{
  "qk_norm": false,
  "parallel_block": false,
  "init_std_qkv": 0.0146,
  "optimizer": "cautious_adamw",
  "lr_mult_up": 0.835,
  "lr_head": 0.0183,
  "grad_clip": 1.0,
  "decay_shape": "linear",
  "seq_len": 1024
}
Each number is 128 + 32 x the weight over its row's rms, rounded and kept within 0 to 255. Layers, rows and columns count from 0. Numbers have three digits each. The size before them is the row's rms in percent of the matrix's.

# k: layer 8 attention key, 448x448, rms 0.0204, rows 167-191, columns 0-111
# q: layer 8 attention query, 448x448, rms 0.0205, rows 168-191, columns 0-111
# v: layer 8 attention value, 448x448, rms 0.0186, rows 128-163, columns 0-111
# o: layer 8 attention output (transposed), 448x448, rms 0.0164, rows 128-162, columns 0-111
k167 065:111148111084139131123157155109156123143126106159142105193147110173089121130103133130151071174117109128135081045167142092113184142076095107130165115091139098063129135142122088110138163116124112133102146088124131135065126064127108077171167152159131127111105139208159107054107188109109158127183088090124140164156086113110134122104140129153
q168 077:156143095122096110183161176112164136099083113132111102045122150120192073156167167103122110078132081161070155064165126094162154179118160151127084124145097103186125158164151103133129134123147097132161132089161118113115159172098123144086132103110167142131198066083109083123126099109098135105122183139084146172141117146142090140165148141185
k168 071:114145175143114094154097131113117148144117126118104123068087134118155149100168127124098147050121116145112174171141111114162124094158126158142113151136127137171129141092147130121153107109099094142143088103127145134113145212076177154114100099122163180092154102081085101145118101145124117099112104127108119139131146121121116139189124124128
q169 076:102210157125130095134106111083153120143102087188086164147136140109063153139140149171088081131174113122153130122071079185141112174109104100142169087070140186152145050065091107117139099093106115111120133123144149127100023055187160155121139130185102134120160133112147175163132163137131115110107102124140132136155112156083151123097144127097
k169 076:088162082088133129166170152110128104110118100146163136179189098130073111177158116124169101197120099128131088086168140112101181154100088104131178178108129110060138136168113106154073178135151110137109159110127149099117178089098060074127227147224102103161151148151085181072141155131158124174131117155135128182135142116149099096127127099154
q170 091:137112064127128136146159201148146142156148065124093117086168101110139120158139159119093099082121095167105160095165176112093130171085105109122093122145144090160159101159178079135104125157142115152096149068142130082081107142156070191168136175125117149120137084083142172149102126126123108094071115173089105170180113193105132139138150161190
k170 086:080093096109128059085109095138189123152131176140110164120124090124090122175088115105140091068107119124119090084128170072180170159151100140135131158137146114202072132139137147107112107130137111104085113110132178152123175156102187156143101143159142189083152159102126132109094120202128184190152074121188122170113130117093070137106172157113
q171 083:109125158137113148151209158146108096180141126085141202114155105117127127098189132091070098151138127133088135162123110129068160140178179147108146147167072183127142237108117137136101122059129112146156167110132106136102128168115085106099147066154070153102113117136149130133106116094128138163200135046076137115157094122137119172192128134241
k171 074:146089195173106121110060158141110094120135142117112166189103158163132166095144173099135150081077119167112130145027147110162089128141116120123155083096097109151113082111125135146169076112147110130109150124157175109127088233125124132136095093105177153112195122120152082129128089158068082136132139125130127131122162091145106113220099161098
q172 085:181095093136120140125141163180073155117098154092120115114070123121231183117087171148162149139066130137125130136099139102105113101140160200090105121064052100090085095108135159140148100178135162199113101126087141122073161133064176113109117063082149072104120187087109066084153160156145115160150164143104107141099152152104161080153101203124
k172 095:121109121168115175146087103126126120104180131165073112076131146134123134091132139172124165103131118118112154144116098162156119102179109121160084117229140144149141121137139100117129092083143138115142087098189111120083121163118168148151070120058155149097097106074144084155089110111071128088142138116114114128089125102156120160154137119136
q173 097:052144216056129122124160143069098109190144191142167199117171122123092136090130060089076129124154154105074111142176080142134153160084089136118120177184092135069131158145158141160127129105126091145114172106092136093127205147164175133145149102171117132100139115197077113153080097147094122157107102091118141111199102061164065118158123108111
k173 104:059111123101118131056146128161095123093147144179131212164107129167113123162100143094116076144097149095195064034101156092113162152075086111092190103169098126082126156127104111151117073126141103120132137151129169167145153096133047123151169135186128092137108120105103167112145194132120130154098101182100102169169114133146089071146114157114
q174 099:126124142125103059179125092109165096123095085177155132079137085092092133151230116138145144166133108149144102142136077163130122108195100097096063113187149138176183167116115140074104135116114102103135129096203099188167189129149115079106170157151116162191122097148102138077119106128127102112131149113133149088137169151121112115126122121089
k174 100:077196172031098135172166137147127091170184121098142078130107125098205134118175085119125089137157117085132142127086146139115111099124084147105176144085163099079135127148094170123103108147119110184121144140096132150126126128097053098138139148128111099150119158139102130115150130182121153093093106146186096150112138064111123125184109159147
q175 096:096185104138137136119117131171200140116104130118202148078141113141145158137133156112149095148108101095145130081100158112146156098126093068103098172092110023086163120156121165108139130097073181203163072149171221165122154129086127164132114113092118110185132132120088129147154117116140116125114205193145128107160075089177139140173147195136
k175 087:106156139091122159164113080099149118154124157166189156137121109088145142087148193124178169157126114149172103087205058142139132153094082090136081113161065184109184150052173109088150155104164137120114175113161099196113154076172186140115145028167097154122105122124124057153076163067049085143180124115053146159169147124146128157148151144171
q176 073:163109167104228090108098130072096135203088099195136116099138111118097159105186108151095141138162156140135177117141128153137124100164120149162084090074245152136150176162140131118103111152126132114091095149155128133107104154152175147121150189144146125094079172139136151127153081150150103194056093120143116075121155130087115108133134089059
k176 171:135167117102151105098125123141176127144184132130145116154151067123116140167129083114103122205132151126168152078114109148115159164114104109104151114088117106132071113118109136133081150135110132086100149144109127116119104000162150075176146159139091125114121157133143168084165153166171163129136112152175101152147137138060154110104111107171
q177 095:089220150123138122187144134087158138192143124209087160142184126137090075144100179146126121095108098139124099073093144116149119117148142097166095119144165096100203129105111118154092169123124149091153075117172109124145110111163085124118124166157073095143124078129162222154074126107108153112116119123123177129237136139149159160079166089137
k177 086:084153189182143091168169167123173132134115180131160178160141128104165138158088157112131118140143130142108125136097114149100163188130105104130171139131134145100134101122122158142106169104095074089113169140106169119158159188086108127153137071142084190117146184144096163117140130059105121172106146136154173195156102146130125154089109116129
q178 095:191142109133107122093136114131110166101093099143065096122031169090109114149169099125141095082149085142151129084154145156118104162069143123156088135036097161221066109133157079111122120177120107141130141087173105111105061108135145108100175157137152165136162110119169130172071096163155128118135088197121136146088154108100141098121102108127
k178 117:137084155109110143130134143119132173126125115113106107066174145172153084107130094122133117089139099181086160182148103076160131121143105084150091138124167136190121144108143108174123159107188096120143105113102141125139164208102184216090135120129130184126123086088128145163134087154123123127122138138110130116154119088192107154120123072138
q179 087:148102160147201137110112098174173167147097164111099172113072116121096182098112071182140118119075139101199113113159124154119131154127122137103156106061152087072123112141070144091145120182098133151130082151111127121119141143079184139147144048087131082108085145130094105134168121149122122189106127167134119140068095086142163137103134141074
k179 093:119102130120153169169155110135140105166137101142175020039124069122133066110153091130106110133146127068074153088059089115144124204132159160078054071088155160113145160077102120148166163158152131123123118140161126072137136151150150133119094043075158121050136125148163126115116116112153085084143141155132093145175117119114122125158125093148
q180 092:169114154157126075200110130156109133098157152097119134117155110119118117205069162143128125113071131158112143164112084146177178128158139141139112041131198091132121175085096123120131136104108107155147155145139119100119110166136123118162123146095164110141131089093131185135159146104087114156130105165155161103099107166104170149092138141151
k180 093:102158161151205184206126149127118069173107130142160089077168106159134115174146080135118140150152122096106176163103147169120108181127144114114149133127122169080133097132122150109127135206118137119119116143134186103139124176077073155103149098082174061149156113151099127147134132113176123160094131093197134140098173087101101124138120107134
q181 085:157108130088115142057134098164180135142119131184078153101062123126149134172090099128121128109120130127166162123136173125155117157089103117168184146116094067129116073149153079146235124136106182142094101147147105188141202083063193114171099073118148109127147168145099083081125114163143118122102143136173174165081107139162131121154099109112
k181 086:126128136112123138139087100126123144143119102159114149107145083157145086151121129125112160108166113159058138040173059170139154156132166130133045088186122161136078127072119082129130073149118156108136135146110103129152086129185167070109090172173135168094130073076162128168149105145133128085133146129073103115114158096083139178121120111129
q182 089:178119125133095083120132130162134162142137160128107154121087119106131124122152155136105106126083168112112169093076119124126163119215126173128118109099112173177177167049141123143126152108148108105186133109147105129121120174085078133078100098132124114104116114096094131129162160083075153156108170152096128099188122160100101163136127176157
k182 087:136175115146162147161134141130101069120086073064125093178188080076114141136118132148138168155085119139125087144098149142073155113093147100100172112123072112087167097123101140080186144156151112178140101114097167160149076169110111106102170150113158097167157110165147082129105092177126115127165105181116117168104190086182128099145151136088
q183 091:056126155076152182113104121108128057115177139134146134081139107142175083128124131094105174187111120104147111116100148138094154164056103115155144192121123107052122144128111135131136143165148125138153099152080131133132209109083119105095101078094111072082099163081098112116183113132103107167146123110104140132080132060157125148154148064116
k183 093:107138150145076131134133116156134124127144150114121123136067127136146159071142159107143111126108099103162065116115110149153150192112132169149102102153092136134093127074136121105190126123147147159119103169176082114141117143137125144107080100097118129097163052149158070116121127088094132074127160059135127102164111122137157145171114116145
q184 102:103094159133173140096149141176148116152118132099083147086059148162170131161090140177155173108072129138120116085098159131150153155050122116157169159100135134069170092099120113151146158171141120120155045138162120125112126103128129152127123121096092115073130163119157135113137158120101129124093137131148133182132125146167172155101164083079
k184 103:144112171155145134161145117119138122121148131148129127135154136099151145109042126108091161127203135108078057093127091118144164146141134170159101081179132166155133161127117140144153139127176142120102093214094098071156154137110165100120084129111070169042147127135139110118088119049170111082189120078135207163153103120167174162093167074130
q185 096:149112049134139149102141090166147172125155124136146113136112062116137084133136097121055127096170125139167195160126175086114145209096061164170173161076147161126120095123130125101102165180093130141079139114107128111135077118151063157127153108108062140134109132135104161116150131132104167092168122194096163134158129180102111145154125098126
k185 096:139103094152080151120128120126189146152101173127084185143131101197081108114083143178123103118111133116121091095152183137086112112117105179150066190146123111131144168150134152138145129113136141057145081123090122162117097129123102145098139086182139151149123102133140134136094133153166117124151097117165121120041122150138096139087119205070
q186 084:125145094119115142131152150101121185129130114141140123098112178111157076110145135147153074081188110126138108123128130106111143124154108129083094121121145110122154109109144159119110092155113117137091115118113113118136083157087126137139084112130126109130168079128106142181139196096080122120107144169121138113192087146080124090094131188162
k186 083:160093110069121130134173138107131124115079118122094133085147038086054176166207128106155107139128123107111096157134140123085225136072116093118086197169145115146139124087133116097171119141153133130128143084181166134132184118100174075146120133158138115187094128097105114082110166139150100212087080151068118169146129150132060104163105178052
q187 098:160138128039094146088153104180102146106126144129129137094146143168192064157139086048075116147106119125144186151135166133117122151056122142129134223166017105152071111125155093136138124124072125142148151147164133067140170102119133144127135090100124144147126146144094097137143151187127107119120098127131114161116139069147017155190128149129
k187 099:093105130076070152074105119120159127100118161179114133133180145118097086115128145088136087171091163109175057132114137150169108092045080138134079132147093152133107179173150106108170093097177072182151161131112104170174127162142141161104161190148140134208123040167137121133096171163109161134150129103080131070125123074174104092147107150120
q188 095:087141114133079178153107167102104074102070116133107106129158130136113097124184184157128085121159126125132114121164105154115149128079140089151152150163101150091135121090107087139082076134146115126114154096147131143142063109180154123149125233184120142161118124097177161148085158185101113158113083125198164098089105151119117075145140094104
k188 095:113129167119119167126166092101087101108115145163236152128108153165100144180094141068066160157140109081093095168118146095159133183128111149140193126079174143123090076141156166209148130143118145156115160136094171090200108202090101152117067175120104091162136103134114137054153130110095136131157092136114131126148105178174185136125131135157
q189 094:155129146189132106121148108096115174110188177069122151059151092131070217158155054137112133086068130116134164161153144131139178161132128137089148143147121120153145167131147143127196095080114137141102147166069114171180192106127196136102102073111157137126178133115175059074091084135093128084173080123155140106125094110124153146125158091098
k189 095:156119119101170212128171107131119117170148098130152149098072099141118060107120155124096161112111151123109105040122121120117135137135165138091106062125112115080144159109111141089146121151150116102184181114110131105140168105159087176111135180145121074139120141159162107169141174131166136132122132131109118188126149051117109103113118086077
q190 094:103175137140082186128119133070163036185142096094154107104075168132151096109097119096163105160063166145143145117109121062172167101107135143186153142161110088211134132121124131221187113085094159137149117163171150124133092100054098109154110075147148153108116126121146079121129095118125118146106155123141124157074106101119120148168114111104
k190 090:138183119170086200137125139125086176133092127138173116156076070143136124148177168162103125163121111144111182101124112159090118137110117090136102129129110117071148073113112083109140064176171170071153135115135133137149093080126147112118126145104161129103121110142137072134135101147144163117175109144057105141125108104137160148101112117131
q191 098:129142130150081167110103162063170083120212135050163104141087152119146146147127133116103103121172120158040181119084100116113163168137120175156119080192143131156149120121144145155174130124114106111127139122122148154126099127217132124130147098134140169089177050126148098110131163110130124074153160106110125119177133167113114141132086112121
k191 097:195159085144156114138109133145105138141069123134058202166090166119107161138115179143118110112131145126099156107175177114106152139169130155118139164097073165141115126157131094115145063131093157104083111078137121141127138085097147153149131124155143097138097123084090128116108120163167129158117096144163144119086170178091119086091193174058
v128 098:112146128078128083124130130180086133169127133130122172126142134113097129131207078102133147146189111141114142102113177173132132184176119125159145142077104124130135122106087079136103102142091141156206111161098106116118131129127152137081152107152104098132135121133142175125169160155164154126174097139168153109215123115054144112137047125110
o128 097:141141187074158102139127152138119166146111109090129138131121139190105188179151181116195125124163161135177097144143130120108092110150071157130107105097105141150140134098092104163063113185128116148117116151118107110118104177094226205133056088117123152132127123116084133136152084147113149155148087068156151107136149170113134078114127075155
v129 105:160165145148106094162068127127125141087117087128133167125114132154088204189113248132117058147117101103105179108140159173105151078130083114112129223156116095159114136153095135151099113103101188113139113112158107166139098121060111064156125062090128093165201130094058101120214131177163112193073151124121120182084139113121109149169075143129
o129 086:084181120108138142143119131096145094132152153160136105142172160098109109115152101132084162125141121132121134118118138138143111119163069129124200124107148134134123095129063134100125139123134118140118127120114189114054115108163068000096125116112120171141141140103116127144123150114129127155173115140156144130101119132152133154114144109144
v130 109:150157118126157131137138113147078150118083160115097105084162113057171108163070176141150160129095103113124151111148154101139089107093058124159168116088151197128177169196155113120133077158124110125039134156135163164172186134084166095161108123105152039103095078109123130150096135070172171133140085166147166114121172131138137159121140164159
o130 103:156194107119107094169087122124142128097107118167115091156144120145161132141153119188118093099148137107118135115162162158127147128115131151144040077136146159146129096152099136196099100087086170099145063095099097155170148129076124169106096148083136138130107096172228083118116129103053113118113123169075124087121138204169141174144113133112
v131 108:128077159116106044140130138151112114105087176139145153132145146115133165114148094146112169144151082030085183123083116104149130186174088154103132111155115095064085137105138147188154139191167166121115152131130157136144148112148164060091148119085124078083133174117155157123102096120131073146112132149157164153168067116077078112120155165161
o131 103:132146121112134079116161142095098095168122152148146101146082084112170070109125106148156183142164101121095093079165137109136082164172116151157190119118150204107090130116087125122099118145110089113112157136156081136047130209118167004122196180118066145089094199143170121178089102125094108166204103181164153186081119071086156147156106113144
v132 100:141128083103122161114139122169170188103131197151213128126115131126177160125159161114195126127076104114145147160052140114142097132196140144080164151185165132156114168121110153151148167144104153067100138078151114119104137110155111114087089056098158175107176161104060073128122103117152129099080128123125087152106068151063063108099118175163
o132 098:106072147128148097116166107173103151133205138138133131090105125169125111186161076103091067119083113156112148094130168112116107162120044109106138129164104148087150123191130127117165126079141095151114146159132100157093159198093164063060160039145081094138129179129124163203156128132149103166150097145146128178180134069131124074086145131162
v133 095:121100129079135167125119163124156175154109177170138131097151097087098123154109109082130144154132199152204148106095111142099116151114126124176080145145121181120148158165107124096169119119145141097191108096111147154095112100155058122166125109146100096158092132142102120135143091145149116063111170143102089119137023123131139139133121116120
o133 094:137093088103135116097077128136114097124085224117120175120111148141070070131134112104120089104122129090130118134135150122178138091117059063147100134136119148138086126092145092142109104158101182115122139177119115084142169112177083159107076135113126118109136120101151131171129078092185106175133103134119160095152121140099131128100109182101
v134 107:173106066101134128116127168114107183120122077147105106133105104115085132141159166083092145100128167231085135116163092112167118137126118164129064131052111171143112158142079106054159144102194128191164160143044089102163127131146135168062111098132128121153134136159107082132136136115145083095156163172071099148083094180125146210132130154077
o134 109:127018102151170119094165125117147117128100077051078206078118138122144112106133104133117104072129142118109139114146132126124116119139107114054157119116098133105160106112190095082189095101127121165121111098136078135164077155109084167122165092138148154140177140150122166165104098092147073073019108157163178138129150169093084180064141136134
v135 104:203190126131084167127128147153100146085143123131146100108136092128147230133169162085187115131095187099177136145078092130093098107136131111160138150128113128147121138158167071145160123070102113117092106050147127109153130129125140123066120127119074130130143115121163157163143133101116156134145164123143162108089135145128113116114108110148
o135 093:130167145089114127126113140170135095118072193119118118154159094126096151138140138084108148109101061136119091169097193130116124155172100101161024130144127108072156124138122107131122113082153115147133116120166108161144137177120145058126164051080092134149146117123134125136117087118158161158211124114116116156190118167125149159097153138158
v136 095:116147184111147142143093125215052056077134128114156158103094072119135122118119083119154149154182148134129099174066081148122151121096115110174193130150132111183160130123132174125129113129085141095167109109145178130158138125121124108114135156171126074136066141118142127155145068110094060078118143098114098094145093103163157156125111103164
o136 095:122216088106153113101109130160123071150073178127132157096102094079141198113113093109174196182164146126099110118139153097122059119129116158112096108102248141188165095098118138122135128095157109135137138163172053121180162094148149155109084121077113108153117100108114157110135135127191170185222132145137134112147129159135135153135181125142
v137 092:070169120136120074134166128102114122103081130067198108150155147108091031138112073150084131172147122138193145144152158130136118138097121122156132081126146199171210079173147128106171125099117069106057130124077076131144148137153082151119125108091125148136086127174089113133120130121107147069068133153169150090170119133127208182117141098111
o137 089:169149087115168113136083138112111111097123102147141193103124183165121153117088105141115144102122114121170161113126138152097188151096143124149115115137090085204098129123135141072128154124162178137153112105081085117172136125158152218125107157161122070108101118070142061159148127125155098153126140106108101124125124177058137131141136166062
v138 109:123090134108142148094173084085107129187144102157139071098136127102113050156103124192104118110187176126119081079116128123125116183094122140089095034142123145135192168137142114072183155107185103154123156160153138160124136155151136157163122172148131124114090104139100158158117123129119170077076083191124126137131104152138101140128179110117
o138 081:157088120142123148117121131149127104085120146088128102163108122149087148114128114139105124122151121134106089146146111131092120140105142117140129128171163102104155122107225130105088135120118146141153158128107089116140169095109109255112067144115150122115120137131139097116180129126120115125101148095140129125124161156102144123142126113052
v139 100:175071167140092143122151142123145179163174016101103136142068113143097123071106190117170109138053111100193145138112167169121171091115127088161160110115167077120095121104117176191115196127112119086081129089138078143122140128099102133139133044097150109111092107122134146156194129123178123087122152131161131108097093090093141118146056153033
o139 100:186186142132146104132171124116122060145144110139116207191140102115040154146137168174056125108105097143075207104201181137130150119154047165110171157115122119162158108145153158123151141158131141142122137146102167151115178029202113033159102127140178135136141095161156168112164157115164159166183144154082122111125100159139097139156161118050
v140 100:119107128145154145152110181095109147075113127084125094143164172139095129121173068145152101140136141189136123198174142112165133179116137153144136186167154077110155007154088153082111170255076130111082113168137133120130082138177075117123117162085136140135116150159080131133157142111133109131113131107136041123105096122167130103172096107067
o140 101:145171086132094112141133141110151207120108086162113098181077153123147094117146129115085144136162124153133152120115172109110104165078065117197079155115118174136143090125079140114169169150132123110130142117118106122169040098160161140127108232125163074128110117079137182181109111125082151066092114090114168141102117044115129121163129114132
v141 101:095136142147115073118064089109106169090105139111095125108115071175067155071138187178161128142114106046095137157150101123127150132119089146133127173128133141108032119135128119147102169105118143111088134121088152101142115137147215141127191101150098088132102121048126219111135098122060105156149132126104097140106066133151126144156110114025
o141 098:110169101146130124082123114147142118097118155144073140152163067169101147117139110131148223064171131123123156099122099133134135151113086074218133117124117124105092135106131130159138168139125103114143164121131142126130135023159109078158160173155136183167183132095105240138081140148125180111103118137081149116120126153152145114187138071102
v142 110:118154127140171105103111131115110111123137155105123133088148107069092080153140076114136156131181081154061114125139071099127108131147124141096175134162150164116108139127179125108105123152145114100199120132161200099122104123198143109042131165113115173112106166169135214170113077099084116099134135143139148091156130146137111122091221088060
o142 091:140161101141128145080132078140162136094154094158120139158131094118141193096110125129071187111191127109101155082101103160143160117142184129150153092115137130137116134127087113137127155129130122083142096105124068175181122144131199252175102210153136123122086159122142076112197120145116115091142148126123135176147136167135121106132110117170
v143 107:106056135067095164123129186075109153191121088078134118179109139113125101089198142159159160102138160136161112123091076129064112086148125153142166127144170136111160147066132067145156130125099092073139120057133118174091124127169129152126149150095125117093110086152131174152165143073097197081079176112134186109155096171111042123127125083107
o143 109:184120122139119088129170117142124142144157162123124117157113152099073171156160161125110039078108103127130106109144108128101152098128092138121076114159141139073098138122103125145113134096141124133169170111134081170116102125124114222167151148127151135109087102175129118134127149130158153115154141141046124153154131134089110143138144103104
v144 106:119144102177116121122108049150157097108196095138116121161104101149075119161094168127150097138111068094087062085169154118139129071164108078083122112098155101149127199174115146113129142080177107143083158101062130157125170144073152131154107123149127072142154133126129070127102145152169129115117134160088101161084202122130113145163185165170
o144 098:105199128137105150132149134082129065127119101079131113101225066146113087096125109153027144070177145114099108131134153128147098111157116154090131136166133064134129125126170144145136150084106150109096135134135144112171077046098053089085166097104120158156127120133130110130135127119057108139116167139146116128155141181120103172122161113130
v145 099:130130148068089075118078117160067169135111117128124078132111114166108160120133088138148122108115172037136067138063120098091092162083061168116030130122160164135133180109107045106170142100118110169074156097131083123170142097128148087079131106138136095122085069082139139179164128066097099132149160112152103098090106166105120109138062155131
o145 100:108071154097143094188152158115101088136112154071153127139129186140133142101148173111114073094142100123170103133160145094137127169128055124154093106099062189079206131072131135094196109132129126135142134161186072124078143104117120135171174097103108121098091132139108138120082156125110179152087137178144180101129133174072177144162138104144
v146 109:145145130131109113089117143076090182142129091130156213154126098156112123176136166032103167144164177115097170129123128114112126135091102124111193151084161157092148124079125097148050059111210120069141087135102104127150040127103136116189130120079151087152139156150101191106165115111126113151115144127135212181105141102198090148152177102146
o146 095:097178135115129129075122142118185118161119150117129119171207158123148158153143117115128137086186145129111123131132101169130128078192134152131151118095184137138119067120086088151101144129125135163087099108091161116124092136109090008128123104071141138151134132105145160103131121176139120126170140135165103123124143193172070125094124050101
v147 096:104168163130092107138145104113161136109141126193113151125145090073109025162052165098216113120112141117139100113149137106191147121103134103146134120203134169095080127154135097146204112125156139133145135124140126118141147127139077133178128164167104144151085097141123126114165124152143129097089121112110134151142110132126162170161141134090
o147 096:130124098144149109108101141174130087108179123085108131143142136173146117123087152163121127108151146132116152058147114088091176161126219132225105068157106090128091152185119176161101124175166138106158130119108091115177160094184093247163043139147068074118156136156170157124137131097165097137142080108126125100111121170185148117139125126098
v148 099:125126132100103063093111121144068141152140152089107147163084101192109152107107142101121115101114136228085170157122109125163113118158087122160157149053099194179108152117133168138144103058121102081145130126068180101148119120131092133123104078142185138113097144110173129154167145117073104120162133114110125150168115098127102107164076109134
o148 094:056088219142127106077143146100115122077146109144104180097169124113098148125068172131121153076126166118123179139152083151124147138072128108127115111109118169131130148106129142136194129146158147156100152158123115126151132087119146067209082121180138163070154089130073120152099106146204148134121168140091127140178122145114126122164114134195
v149 099:152131142147140128116112104083118154070138099161136154143176106143142082167171093093177132133101030131140156198173154118113192062130107130124116152111139097087086086090135135185063133189123121063104136095143151083121112131145114192148133181071119164138160071108117185151092141094130127138064094165102114153063169162114079115131117137132
o149 101:144130086067111127152162145167132118170111124153097155175176059129178129209146131129040110177142129125120150117098137170177098115165150117150129125124112151105115085173105162192100130137109135107114147098110143127179075074105147070175122194118150124149136143161087157146101122153116121082103094122099080138159136145130123116146129122126
v150 101:205176129118134157106133070099151094127132066114167101127114152125111111161177125149107114151108141130140116203126092155082143050119152145143124171175132103160191099144145128109123158103146116113124120174112116080118125126116077151126113153159137158146174103142119159165160107122087104100091140133118125110033129164143188115155153126102
o150 102:145151125127132204139171115167197066135100105133176131113106145116075127127111122088137112187148136135100142204121132135111123123128152129112157128136201080153120050130108095111122143121165190148166109127151185096101151111147051108066087124113126075150133103071136074133167147093151139151157130130186066103161112136133121173093158137089
v151 101:127121096114116172133068173133131124108141140112122156098116031097119115158112155134125162120104115117154160075119131106132086132145151137144116112080156160164127151121120120133131088144136113139056128074088184172145146121062134136116102139102138078143100121107100116134106046097137115174059051124145127114097211115115126152113209131129
o151 098:092103121104152163159121119158094164133096148152148113123150148076222112138177079128178126107128098145132109143145135162167131076215139129173100135127100136159153099139107125101088074161102117128174100147121116149104136121090118172138142107056142165137129109112102082097095102161130174170136082081089050138138160127164174087150124154177
v152 100:111162068129140084116110114132175065052114166146121136090170150126145151121098167116123109133115068104145162106178148110118104137109164132129160154121088142105154185077123192061077147100106102084109117134069168165153127124197153108119130137130116107113172123113170121125075136124081177132207122108095169146130128127123155226108165116137
o152 105:174139066126052132100154131130096173106122179161160053126125183181182091104099076103096106149162135118111099140044150157165095119127144134071119129189095145140069123121142098129132113114136141080097156100095063092176076090184132133098150137131154182144143179113184049196083122159155085152110150100124120146109094122117093135126110158158
v153 109:060190181130117172132118081160087161087193178110098104116128145100162143165127154168138122095178132129110071098174140137091082140165122130085158148193128161117127119141123170111100144185148100176159122130125175150147087146123179123134142119146145136126120140134111138160088153131126180140160108167123159098124119155129111125182157109058
o153 110:104186167132163109096115139151140215111159168152131090114177140164105062132147176092059168135172138123137132163176117104106094137188110132123114102194090099063100092163087129110122149131122159180117122155069116077080137139162098196112140126109159098160107096067140014113161098134127122098177120168176159138119153118124154141093138094131
v154 110:113049111123195162140081098154094061081173128116102128141121149091110125138110153153126122116111124139136109158142141147086041162166143116125179084171101110186142110119097206149156188136086115118103158180138226137119121129136122080118131156188143140115110127146095193169097110099152156105075214159122111097179153154112151135154190171074
o154 109:146119093212162137120148114125128057150135116174108124134072107086090111123138105097080148187144135107125176069141093157148137166120135092077173106149149122180111095053112123091127156147151148166120109154164086119071149111150153099120201152146150140070126136111164042094130118110141139115183114139152111162183102103085155128207107102157
v155 102:194128129102107151124158124074132217198126101122114180158104094110179052094122122104117154143187130126081147098158138131147141075131146135152128101121137144071169052122135113117126100138130134129163114148146106125132117107136096189069089105162150155091116100176129160169111088110158098081106121102164205109169174143146133152084121106113
o155 081:171130118126115173122082147161146114167169067113126124163121139131173143134146184132178132111146152121129122081113123154110171098151137134126129123089144103175103103143117082181094150193165107129134133086103092160112119157076163250147015223109119103136093108171114161082121144115137142133094119084101097110072112243170116117097129088097
v156 098:101098150093140149130054126114193102183115114090133137165114117073166144148139114202114173129148133072114108149019098169115107101140118134163164179118169130141095117155147167105148146181084132147130127107098145139100120125080118119095130188225106134128119124096107122124125060104105086132078110095128089126151182133137097123102151083090
o156 093:076116156203103165144123172143111123113138158115126179099083116087080101141121138154255112117127144122139121132133139071129123075099108086166138116095149108170089100135133121082132142126098149110146102145148152106146189134079021188104129141108104155104114080107076163118141147130140123147149085156097106137186118106120101103121104123152
v157 106:083176127120147088128117139121099158088157118100078083129108102146141115157159131190131141112077113169112101134205175131159148118172158143115074148133116187108124099162109180125104121186100111147123136136099174139185110127113123101082165175131099155130110115103103128149118127062120209160047048159126158139103148138138099126133064141108
o157 105:136136144183159159147139125122080143187167143129200124136138145079163144070200120138137147140127109132104184115165120126160033131120115129184174138200109119058103193099091154135146132157123161129164154098110094095113045101123101176133125178129168188103112130171096105160151173134114126077057109104144143135090141092108124152148127080169
v158 094:156097142115125119130156163078119167151070150092120127142140168123113080130158108099094123148158212083121134153131122123192145180147178182050108149168101127101132053109096084107158097232127154141198121161135116117084108135110086145116130141114133109101091148130089160168109136182128094128109148100088110117137096158117126057124084097107
o158 096:159087087107109109163149088118124131122141188125159113158091097071120185092161131177137151148145151108084125135156142098104126100088161097159207172099131170093098133104132099087077156144114097179140183153091143118110116207155089172106098252160204083047138152091111144163116138126155146177138077098154139148118151126104090100141120153097
v159 097:131116081160134098112167138151134111108095153041188137152066179109149187109168170124135100122077109159147181212110113133115136134181084120108159157099089128127115141139116165119078152156089167079076105099091083158130178119147131069154115054141116070092130189120100106120126125146165101173127171129133108157149105109130167115092157145108
o159 089:127207106149120126049174109038090174133164103143147117126087127139088151109133120128125106114097124131128127136155134162126140138172101145085135156126126149169112108145097138145123130080110090080132148130111193118114102103190180000089159092107098117085125128147138158172115115126087132130122154141125117136110162073194107111150128136114
v160 105:107140148107127098124144137143136152148155153147135081095141161109155084127102075104069086097122148114168117094141154139095098136125169157101145147149139151078201161109136223043164171139137115121143146076140089135142080124176152088094108105115150107119070145152120150207105088107179200055153195166135135117158168087176147125131196086116
o160 077:158189104151136148065127138138052132135133191116175145135142182116139082090108144114056119121128123105133139120151151139100144096133064120089111133175111140166102136150174081118128138112139146113141113135093074075136114071165088255120115199122143182114111114136147032157141135160150086166090170143108129103079103148126109130123128117136
v161 108:135140123131144094136085095087115108137120107117194153102176122068176166107099108093080172153163102087100149124115095109093206143133116133105119175156081143098097147137176094099146127107130156125172160160141165103121115125164216122113142144156117096097114140150172105175091081155088112108207103096108129130106149112139128186132222115127
o161 111:169115092119119096098103132135064086112093131153136134116146159128168027111140083158162108109175148139086105196122100133074112123141146124137153128120094086160093164154105132152106085094152119024148180064109098114153163119185128180123170127129143088130173195194186146158113152132120136121152119153117141151087105109148115120054148137166
v162 098:142149087118149170138148077114095110161135100131143177156110177103189131120139136156118126102124163131082106239134128106100082143177172142115153098093086144153111165115156084165181119109118164121098106096067169099136202111141067194116121108170122160049148124119119132125131181147092123116107137162104173129133146154130129154100128178163
o162 098:174096090135077118115203141158123141107173109133094110127145102148100186081136128124145104117132093142163112153128110130123116162133137186139113093173149158085134130089106135150123144197104130153130169132107120156167140195146177161193084129102111108079118168114082134121168147094094113050175156115127122134168157092094129126149134122191
v163 097:142069124145163121127177162134116125168099097070117111163150174113055111100084084105162142121112149176147101133106123122124093132119156127124130103131163119134172106149159123153150143140083094118053130142138083157077171135132086150137117110111155100134078101115133146175172142091113044096128100143167102063136127100155153069138189099054